Each number is 500 + 40 x the weight over its row's rms, rounded and kept within 0 to 999. Layers, rows and columns count from 0. Numbers have three digits each. The size before them is the row's rms in percent of the matrix's.

# layer 2 MLP down (transposed), 896x224, rms 0.135, rows 693-749, columns 56-111
102:559417509530540608536520495549548501494465597537521485457516518524480536434507398513464518544436567523564463450506544484560421485495508497512464540435476546488550500486
107:570453533554429529456567552499505467487522495494472491454510507516466482498581459574474402549452466508501547513477518488470563471458492435583459552515534507485489468482
094:526559456549485500463489476552533538549454506505564526539516575477511500525522524513465502513499503472574522485470497422494499525484540568457501587536491510384437505502
103:551506561480530471399542518485501557495470468552509427477562518517477463482467502489492542531472555473527482562429462565469560501528494479504523500494549491486518478566
099:531521439493445444509517525483490456493484517480469492418536445561495508485494457532472499534460566463465510492514469484469518447460500457522514487512453489515548503537
101:442500509498516497439528502513478528550492458465500594505480624424533514506479472510484478482497566484436519427541449457456482513480486466547479462432433464519475499473
100:508490499454536577458456500525518526536477497520507461538521462564550491469511419495487468441501484453494539479491510508427539444504564548516544457409477537541515505461
104:472561539501554475523466387460478452498523483436498451515438515536477405453482502516487545413477488497482579523500446541445528483539429425508485479471527548551457511466
112:488498484468539521488491511512516498480495488494521481501473505490528513532448581495477542520443465447497502535490510449531475491466546508530492539547590469569443442489
097:508480513475510486464513477498447470433502483477515446477531574464459541467530452451475402623412561497513516557592510564529510514542524588484469521499486565498506468521
099:493513517456538429461562580449500499442496524466524496536505471496528550448540453498476377499497442491499437565470509506495486586555546445515530548496503471509540553489
119:539471464565448616480520530482482450436511493455566525482494472441515529528480536519531443519507488448534543510497457471574553517474541492482490435498448507492481541514
086:482517547470508518523486431494473426529535505459490501559474538500449496486503423497599553497522523498524541507444463425449475417525504484501553471536529469499441605473
101:566511503497461417505465514478455503464521522507531477579526507454570503543520499471517559485471505465536428573471498500506462477534537463519562534543633468473529462480
099:515461564562523483430551517513517524477503537487513494432506454535548495446449437516510460504544468603507512547519506582497532485464508543551491558495496479456498469492
111:502469450377526520517461516473463517502496467520476531472498514527473373488441481469523476448497543429512443469474495497462451461442475467524528468469538561575495495460
098:445506538525478557489571509488518409468532523556419509544573449569520500525472502492473452564491473496509533536487483566495524431502537529445519522466545551507469474508
100:538414574527536452592561441468502469464562569449473538446480513536519503485463554500459549528509520563495500523522536504508516494480563480552539528512526488495478474541
106:479523525548566515453488543518511443526516478576544496507493543525537454500445451470510539524479493373556475562459496533456482488533513544513519504483458521538449533508
097:499503625455421490479501459444489573556482479505556522555487478528469500525526539471463469567437469518466553472526525551539494423554518496479447428462426524534536443527
117:487478577497500477583425519536541563452514499541577550485489483525496438530486516470456465427493494564432458483559482471512563477521575515426537527503499494509426484445
097:469509480487517458405413502428458491455490556472473449480525515509468456481507411532471532543533523471427420540470447475536501511522471459536482466505490514526530493518
104:507493529478465474521443504539491539439463453412459516488461447467480516516465536558487589550449549547507568461506556554458534524562537517507508515536514459481458512508
093:516481566568494487525513452476571507498499519510525527465592513545436526499503472429481486501522513475541498502467469486518566525546533514499459576515470463476508536469
110:526513421525540460520448479443471582432453504481539534486520615502489511465503460506525482443463579462529475548531488486455574454544450490454496474480505537599466475453
104:569520515520498455599495478513442523557487491419439462553476515516503500521473400478517461507508549496466502439444555525555533493437565504478499526533479508499560520475
100:448553512524473462545514509515478489469518549506518496441421518443519554544493503532512590553495539556551538507485467499507511461517517528511421583412496563569483495484
093:457500482510524487489508455524495438497471423555576483539544449448507604468503516496510527592461449425482512480491487572483568504464523507485495557462541442488480544483
103:507527501509529555498520457457590462506542492539498529507517445513433486481523490507460532489516494467504467442435480556535437492442490442445436481490490450567470551547
111:530470497489527537481483525412537480457544470566555517415511413504555449498431529525428476456549516558513441499485561425465506478502534570520532524537449519507549480512
099:544513556563442461528440432570471496558555535483488534488532528566488526494475525458526506509475496519454488507447519493471522588486470444485471445482516497476547598515
102:445491536481505467469563452503434543507537471409520474491501527525511529468576461448500454453497483516500406481530420485573573550534489505511523569477570525540547526555
124:459441454454524473472449508448534502546512526500525512532473498504449454483510500529517455485479514500520507479439437534484470459556549534486476471444557549434492547503
100:499519512521505561428561454457540490502468496442503508522537424557461524479453508490552439461509519476474453488559520466522573494533471516555486520519490519503488543457
108:450490501472501492482510500466507454486551471458440541563439492463498497462522500499451456461513520546461492547506504573492569540514538467519534450498410561519418520529
100:473484506441506539496471462500506491510451493495469531478472465492482465510474502440535516545511461452481522442504481520537498519469484541458538563504512506508518529535
109:515453474573534500572552587516521500531475499555414506528458536577530478451458445477503526420525479560486579543509517484465511468526568512485581512501505487535510457501
090:508510525510481479471499454567495489448405533535472473414538531528524443475495529535527502459428530535498565448514537483509574460537459463496489600430510449478466489520
094:454515503446504468462449451523551445481502470495558457516482503490525516482492523483528471484522425482579567442492501512508448483508515509523521476560464558378446460458
105:451449540441459527458450499532565506541384495551454489489496496403523514465473561406515495491471452550593447499482446477502474562480519473455557514533497531437488535485
096:554501543469557529480538570434503474563464479481451575520495502498440452535467514493537581521543537477530479426540468441535461514466478426538527512457503541483515470501
098:452457527536459478489512525450513480552433433514524465442440565560499523546549503508501507479513513478479574516493531473525502538480554485547526461469513467490512489475
094:515525475543530528518446538546532522546585491559548548531487509428461515421503494602540521438444512544543601477472603519502519531435441521541436421483430467420488522446
101:537508503510474531557548514563499496552466473543511460553459392495509508412505489495536477472444473555542461516434492523470532534542508490477530589478533479455462469482
118:571492514547551435537502570544543547518578478506473526502448532588520494509479481431455528501506512510414428484490504492515558546516517500493493514523529536549517494487
101:498464519527468492486508492442505515465475477427543508519510506528562570577467562529477572495460494473521509573504459459513401525573583508559500506470468516523482583468
098:481449491481534512435526459510561553572498504501495425478522564506561428535537471404551498493417476462425516585490538521510510531476471582504483472524534509496543585492
105:530490543465508469541503515468405531535465511449497467527453496511549449509524483437518555508530561537576512514506471500510512429487511491502507478503512560513484400386
103:483498506477448514483510534550544460582510493475483466502458491500520486499509480472523519553470489518486501498520536503489561514485450555553472492496621546528510492468
102:477492451500494485497503511555544504521518527491493496454588403597450499502539472482473537546440447536457504478487531510558525563469534492522493516464435527539526542467
101:451548504463466578498495505554577483419507468503457531488576497443467424566472464563486432483492455469518537495494535554533528531530379483527478499483519471535463489536
097:494523460505493471478472539515465438544548530482479535485451475477534491490540432527457506466468516498528452548441493571488506501494501455439517483457528481490436500573
089:561578509472494545551466454534536501517497552510471416525518403463465488426557407501497410495505474518553464569488451515503466487509479488535481481458540527498514536429
100:494491507499439565521552484549515559511540473474519496498469508495580435488471521447499523486511566519541560532519545484518505504517498525505473456486520449439424504523
128:496447546614511494467497498537476519523494485438486500540546416572575454460464384505515504550489541514452566485546546510535515504458475451531535507496429491468544443504
098:511461510492494529527553462517437479528510563452498494469470561488495488496477520598443506527526518485466539487556510524568419507506589477505493499491493439450493482591
108:505516592572496476496500546517492477451552529567536459472485458487492467474501505483458473472479563486515493522478518501450479489512393497440518533477472527578556477519
# layer 2 MLP up, 896x224, rms 0.14, rows 694-750, columns 56-111
106:488496509473560490480419435498525498554487549536451538466498457546562512509515518470495447515443450426462532494512461497536490498459493576491561520422490562482409542435
085:464456473481500508472559529564459480536515511511563552470449472554499495576467508521439483561499496480501462552538517466501479484491529443561493477583508493478505435462
098:510492511529515503470505466470432507472594530456508447546521562503529504519478457503564528525526532544472490507550561489541431400496456505449440455533512589469446538517
094:429538517516469513455492578518528529547578557575555482493492419453532434481475441537529537547541531501492516398463519488531608486544489499501492515464513512505569535526
100:519480510503464498561522516464506469471488525398524492571447444512498449536571489513483516486521485548533478571520554546554560505489479521456567558600554510514476528508
094:546513438492512476469518467495509511513460470476479568490488437447537491558497474462538589420540459493489501557484484497533544541522568546513558457415473548547497530402
109:442519508465446529505529471550459433475535494486470493470494546486487498464475500437452523470502530512442538452562481496459528480509422546462479518531501467489469569540
112:498423525497534485460513524461439493510568472501561545479495538446462488460420524533513469468487577503431538502474564592524441478503493435503494519466469488462456544528
100:557512503563501486498465576538498508507450506463510493489588506546526483485590491463487485450437472517503488551432466484482496482510488521463565527389453542469558528509
088:510477497543478546507498447501487506515512440498559496561455470517543565484531552469493510495447557446512461522459464530496435546476520455441499503553495444537493471566
108:515539446598491584455558575495514467430527467441510514447490505478501495507426541503518538528481594472554533513452507479592525454530444486511486440535425501536478558571
088:467492463544449510494477422577487564506462457454525492475502569483510440511397492477457587463458541512497548532511504434554582446556456508508605437514489461526497538525
095:503530475547527431421506526515488538465542520519502469516451479490486535513479486465486461444503482501461458520530514471528521525483515518478581448505530557480550509560
095:479505513512479493493438500495538462522507498474503428479565511524528480428579481545486471472511508508456493519467465562523452488534506497497478466484483471438469453482
111:501524449500464529588513508506543433511587498476542525528517502507487540465467572432487478538484486515444545509465411513542499422549518413499437481464557491511549540481
103:482583503469488500518471535541498435483414574517518472491543500558460493518467531471531457476548550570553571524467460537465483547511577510528515492513436522507499524497
095:506545407486484507491434498500497475490431528502485489505470551485444486486425453513504465479535486500559449472531508489494594548505525517512424482513526547555504482541
106:537568492475491487530484529561485517532569453480431541541516518534448612547513516460464454528455554494506518458503474521563497550530514490478500465433484553507472492484
097:533500567447478449581543511513541462472543543479432433487485491494490480463530486439585567529508508467510548549428544510508441466471560448457481557563497473427458539518
106:439455528561501513495544529536486517422546548470504470532551532551523472541441461482465497451460496472525521531516540539444481536473486483548495535470487474535508447491
095:401448416495569453588454539510558569535475495509488501460430509516543520477476506483435487485469502536550557479468561528530520400495461536457525520507553545515473502559
094:519475443612470503583451469500540458518433549495559449503529466498514501478496528530455444441432463567458455451500472532474445424518470514480480567583500456451489485519
092:446559478505528524556437463521559515522577514506473500476461519472621521530459526522585445519503512527473462501522537506490517498526501538438511530464566489515499513488
108:523504540549538536569483500541441503538590476454531448484497473500473542526553447459483502503490497462582542557446497503524429458474450494484521470594571480583455498580
098:575448503559442505458524487441445518521559457482586487509508553510420500525479441439463514499474460486452504501441535508439472567520507441486494505467516522467415480551
105:547509512552537496499427516515434580554472513481504537525571447520578495547452520533527526489449491450558466489511472563512524558511534507457490525501491557533482537546
092:459489482510501510464534480493487480548516519548492473501539574568522527509519459516519476567528518495494471486510523459511435452509463528519503438634584510468435459568
106:467497502506516482451446477564581491502496524475519503490535447517493534540448569483606425545459514504486495489482551531441477449484535558486565504584511471483437472497
100:523475511426433483585494489520498539606537446482507437518508552492489563576530486419501559474547499493410513434499566584504444454493605543526539497465463526499514563443
094:489566453516442476488525539538411501448500541486479475476505486494506490492522470532449432465529449504494503461541507544513494452451499557519533567470569453554557467541
093:487547495430482501464511507512536468555471520536500541447503520539485446448529487479454491518529451504560505512430512503484541569527520521528532479608509494538512548510
119:445548473497584474461467523476535491563481570478570524516498522531575407448535474535516438533528532467542574471486437537522487451566482542530428483414557519485430547513
108:492535467452517488487493535515554403538465504500550507535470538452503479523487521546459449594488527552469512459497517486517461438510468535562520496468520476499577474566
098:519495544463490504576543555483518496494458561528420588479506446477570508449520399502493431492519408507521546551554443468509520510580530476434448517528513504578603467507
098:458532539539422525457486486496464519525455408466451482477488524485528457516474469495516563593539393504519473513510527531538544531477445522497567521473494478529532500498
100:461509520580423504510549504440505546538573408544512497478525497527509413460540535417405432513469451495477441530508513553445428535506512494453522566501486473434462525456
097:451525451500522512536442499515495495501501485564505506547474454480489474559498538513455461472513522503520441527474482484521550511542555434601533546539516540524418526497
094:512488440485456463453496553424514482534619501529509430540499493530481529523500494489484522507478458480416495488498468488490494525458563484517451456423435433455453515521
109:507508498505523460563502456512529548476465443562539544442459480511532508437464509485476569547423507572469486539497514509445477503510487418492525482508561527556432556487
093:469525510487476449532480560497473537549470543478483525493595498412494472521471546491565480454515547522484485468499541503498466461420472472460513470440478568497542497536
093:497505428572463511498426515500545430490509443521544518464499498568531540515439497438486566477497428451423561478498498463497545430454476456536513496443569498491469521502
096:532478512475549523549390528565563488543474504458572423514432468487404456517486485468530471502558429504479485395519431506450479530521529469557473582528448528492460491519
092:523567459471473523565498464537429534505480465502545532486505529556448430484452517456485385445471482497479524497559558530493531482486488527525592514495520451438471538532
091:353527488546523418563454464504568488490496449526477471461519489494573557531498467459474489497507517530519504500491482447454516509467536429541479471538466491535508508476
102:562522506456510545444443561557516430493502505520510488480506509498493496487483459539507462573527475477511514543529496509526527507429533483552525567521545488514497484538
089:444467506493517456501498515523501457557459488516475481475558501618478475466504436421532485469503466485434514515552468417490458521490500498505512466479484480477505565458
107:467510396570590517489543482466527531524542525496544538458522423432533478453494525494539484463484493537425521533429390499485463502473517487478492464472515525478482481546
106:488541555507561543502536463439531416503501580515429514449462495478524520476476488520507494496497511519521502511578556546523557467524517471464451446536467468554470500506
114:552504567500493517497376498571517541493450410510448502568487471474553489519450487466451522469544392480524497589535497530522559483542534464487497461471532450516486469533
102:527464483458512492519513545467494499471482489500490575486522476576465511438414539494506571434543525479518575444525476504449531481593502469531473512482522505554522539570
095:581503489466519547480487509545546554536515530560533493488549495533504453503424465560470471500452524502479506515516438446514481520523467576494530544452487542454496480524
099:433537566521505580507461466440550556468541477486471590518495434560540443524487478474530493445515487488456543533518460523469487412492489514496492475484440477488434473514
091:501503541436502490467462477426493458577480455491470452516544571589465477439489502532566514472455469531540535550479467512483494539484519472471556509576563488464452526452
119:492467536504462477500548448559468503520472495536490458549523476608557485487441473476415542508480532513449532455536531549482515481450519432449458539482423518497519478550
107:470502472590550473484526529505531527506535493457557560513463459508466489424485460473514526522516491491472496515520483521479537488473510513454487471484468532524449514506
104:513514439505486473498525464485456510529516533488464478522498446491537512485565460483448468540526503539491527459496449530486511548515527550456402542509568512564523497527
091:594476512497409428476505522511499504487502562532538517472462428465498493495466482474465455537435498445531552511473552525561476439484579500480498541540506486461431545541